Each number is 128 + 32 x the weight over its row's rms, rounded and kept within 0 to 255. Layers, rows and columns count from 0. Numbers have three digits each. The size before them is the row's rms in percent of the matrix's.

# layer 3 attention value, 32x64, rms 0.125, rows 0-31, columns 0-31
103:047155145153129093161179096129188176125141069178094147164145060105177137112156161134148091130151
099:090118138214144078117098176162122118099113129059162124187136072122114140148124098097134161161137
093:079152074082116084072074052140190102137156120166124136092117133143118153150083144131106103125098
106:130110124142154201103129125141126145069099079168176101134134146141103129108117164097171090096071
098:130152143154134110187103056139149110079113179129162150180129175123135110136160163138178103122150
103:068113086072133118171135188130091165108156095171098093184092200205135148139179163102106141135120
096:130189106131144140146104141063127181165085136122121151208162154141131127107085131112133114120187
101:080181118118091169112129196096154091119135146133134116114139185068092115154118112126108170169155
099:149146143149130113087081130078112166149129107091148120169135161165182160127158165144130126116115
101:093140071156135087154113101163179192120113068168121131077113112105126117163163153139100132134178
092:138145098110147139052158120114087110134097089144144105172106071164118142134125071127151131158149
103:050170112114163135127121176112151114144141145173184126126153120078094090114138115155155069104162
092:040114080168112165052098058126101060150137166118096139165150109102126127191126102124141111091107
100:142156120113146106130110112126095139104117172096182115107174137124047135146120125222149113113143
095:154145153067157137156127122145157169195180109109139179131152077070152125125119149081112128090089
095:129095150115151178173133148159154186125110148178132155116181051107147140131142096170131121159072
105:088107073189158118145113077118207132185114142071108141145144109120091189159147145104158169123084
105:107100124090121119062171109194167173173070172127125164139097167159100146102095098154151100132116
104:087124136131134153142129145096133107142130164129108116092130023189143110078155140153128102135183
097:173122158164101070042097180141154163136143089158139186131108129093110131129131176085103121116128
097:179156139099159134120145093144143110146111175154136105107146099126178131162108113106133136066135
105:109148112074142128164129093065085105130104134185181192107099088148099120170148170096118123168093
108:104100203137116152129169125123127142203186151107149129176112061120128122130067154088122102109086
098:087124148120169077116163093165128113108143098060166105183149137081172132122152142160102133111141
101:097113172144115137130127131138065190178084173176128104163127133114109123162122133154097132087092
094:105139123101124081184119114202143127122147124105084131098120118183109078103137150105171148118093
094:130110127142124155135062136117092093138128084077176153129106121152170137128118128160167060137130
089:145199140145142128059120096106112134140178142098124106127092087119086124119140117143142171126115
123:113125130146113200165164120045058154135167182148143152059124142102153144126121100093153150139107
103:133112059123136123098130151109202125169159176094144150146074170075185113152153169122156187178131
099:101139144119157133140139121131091090046130146172122105081135137039136149138104087079135150158102
098:151142117124137142111116131088157145066054091087123151104090144108173145126175132134117064154155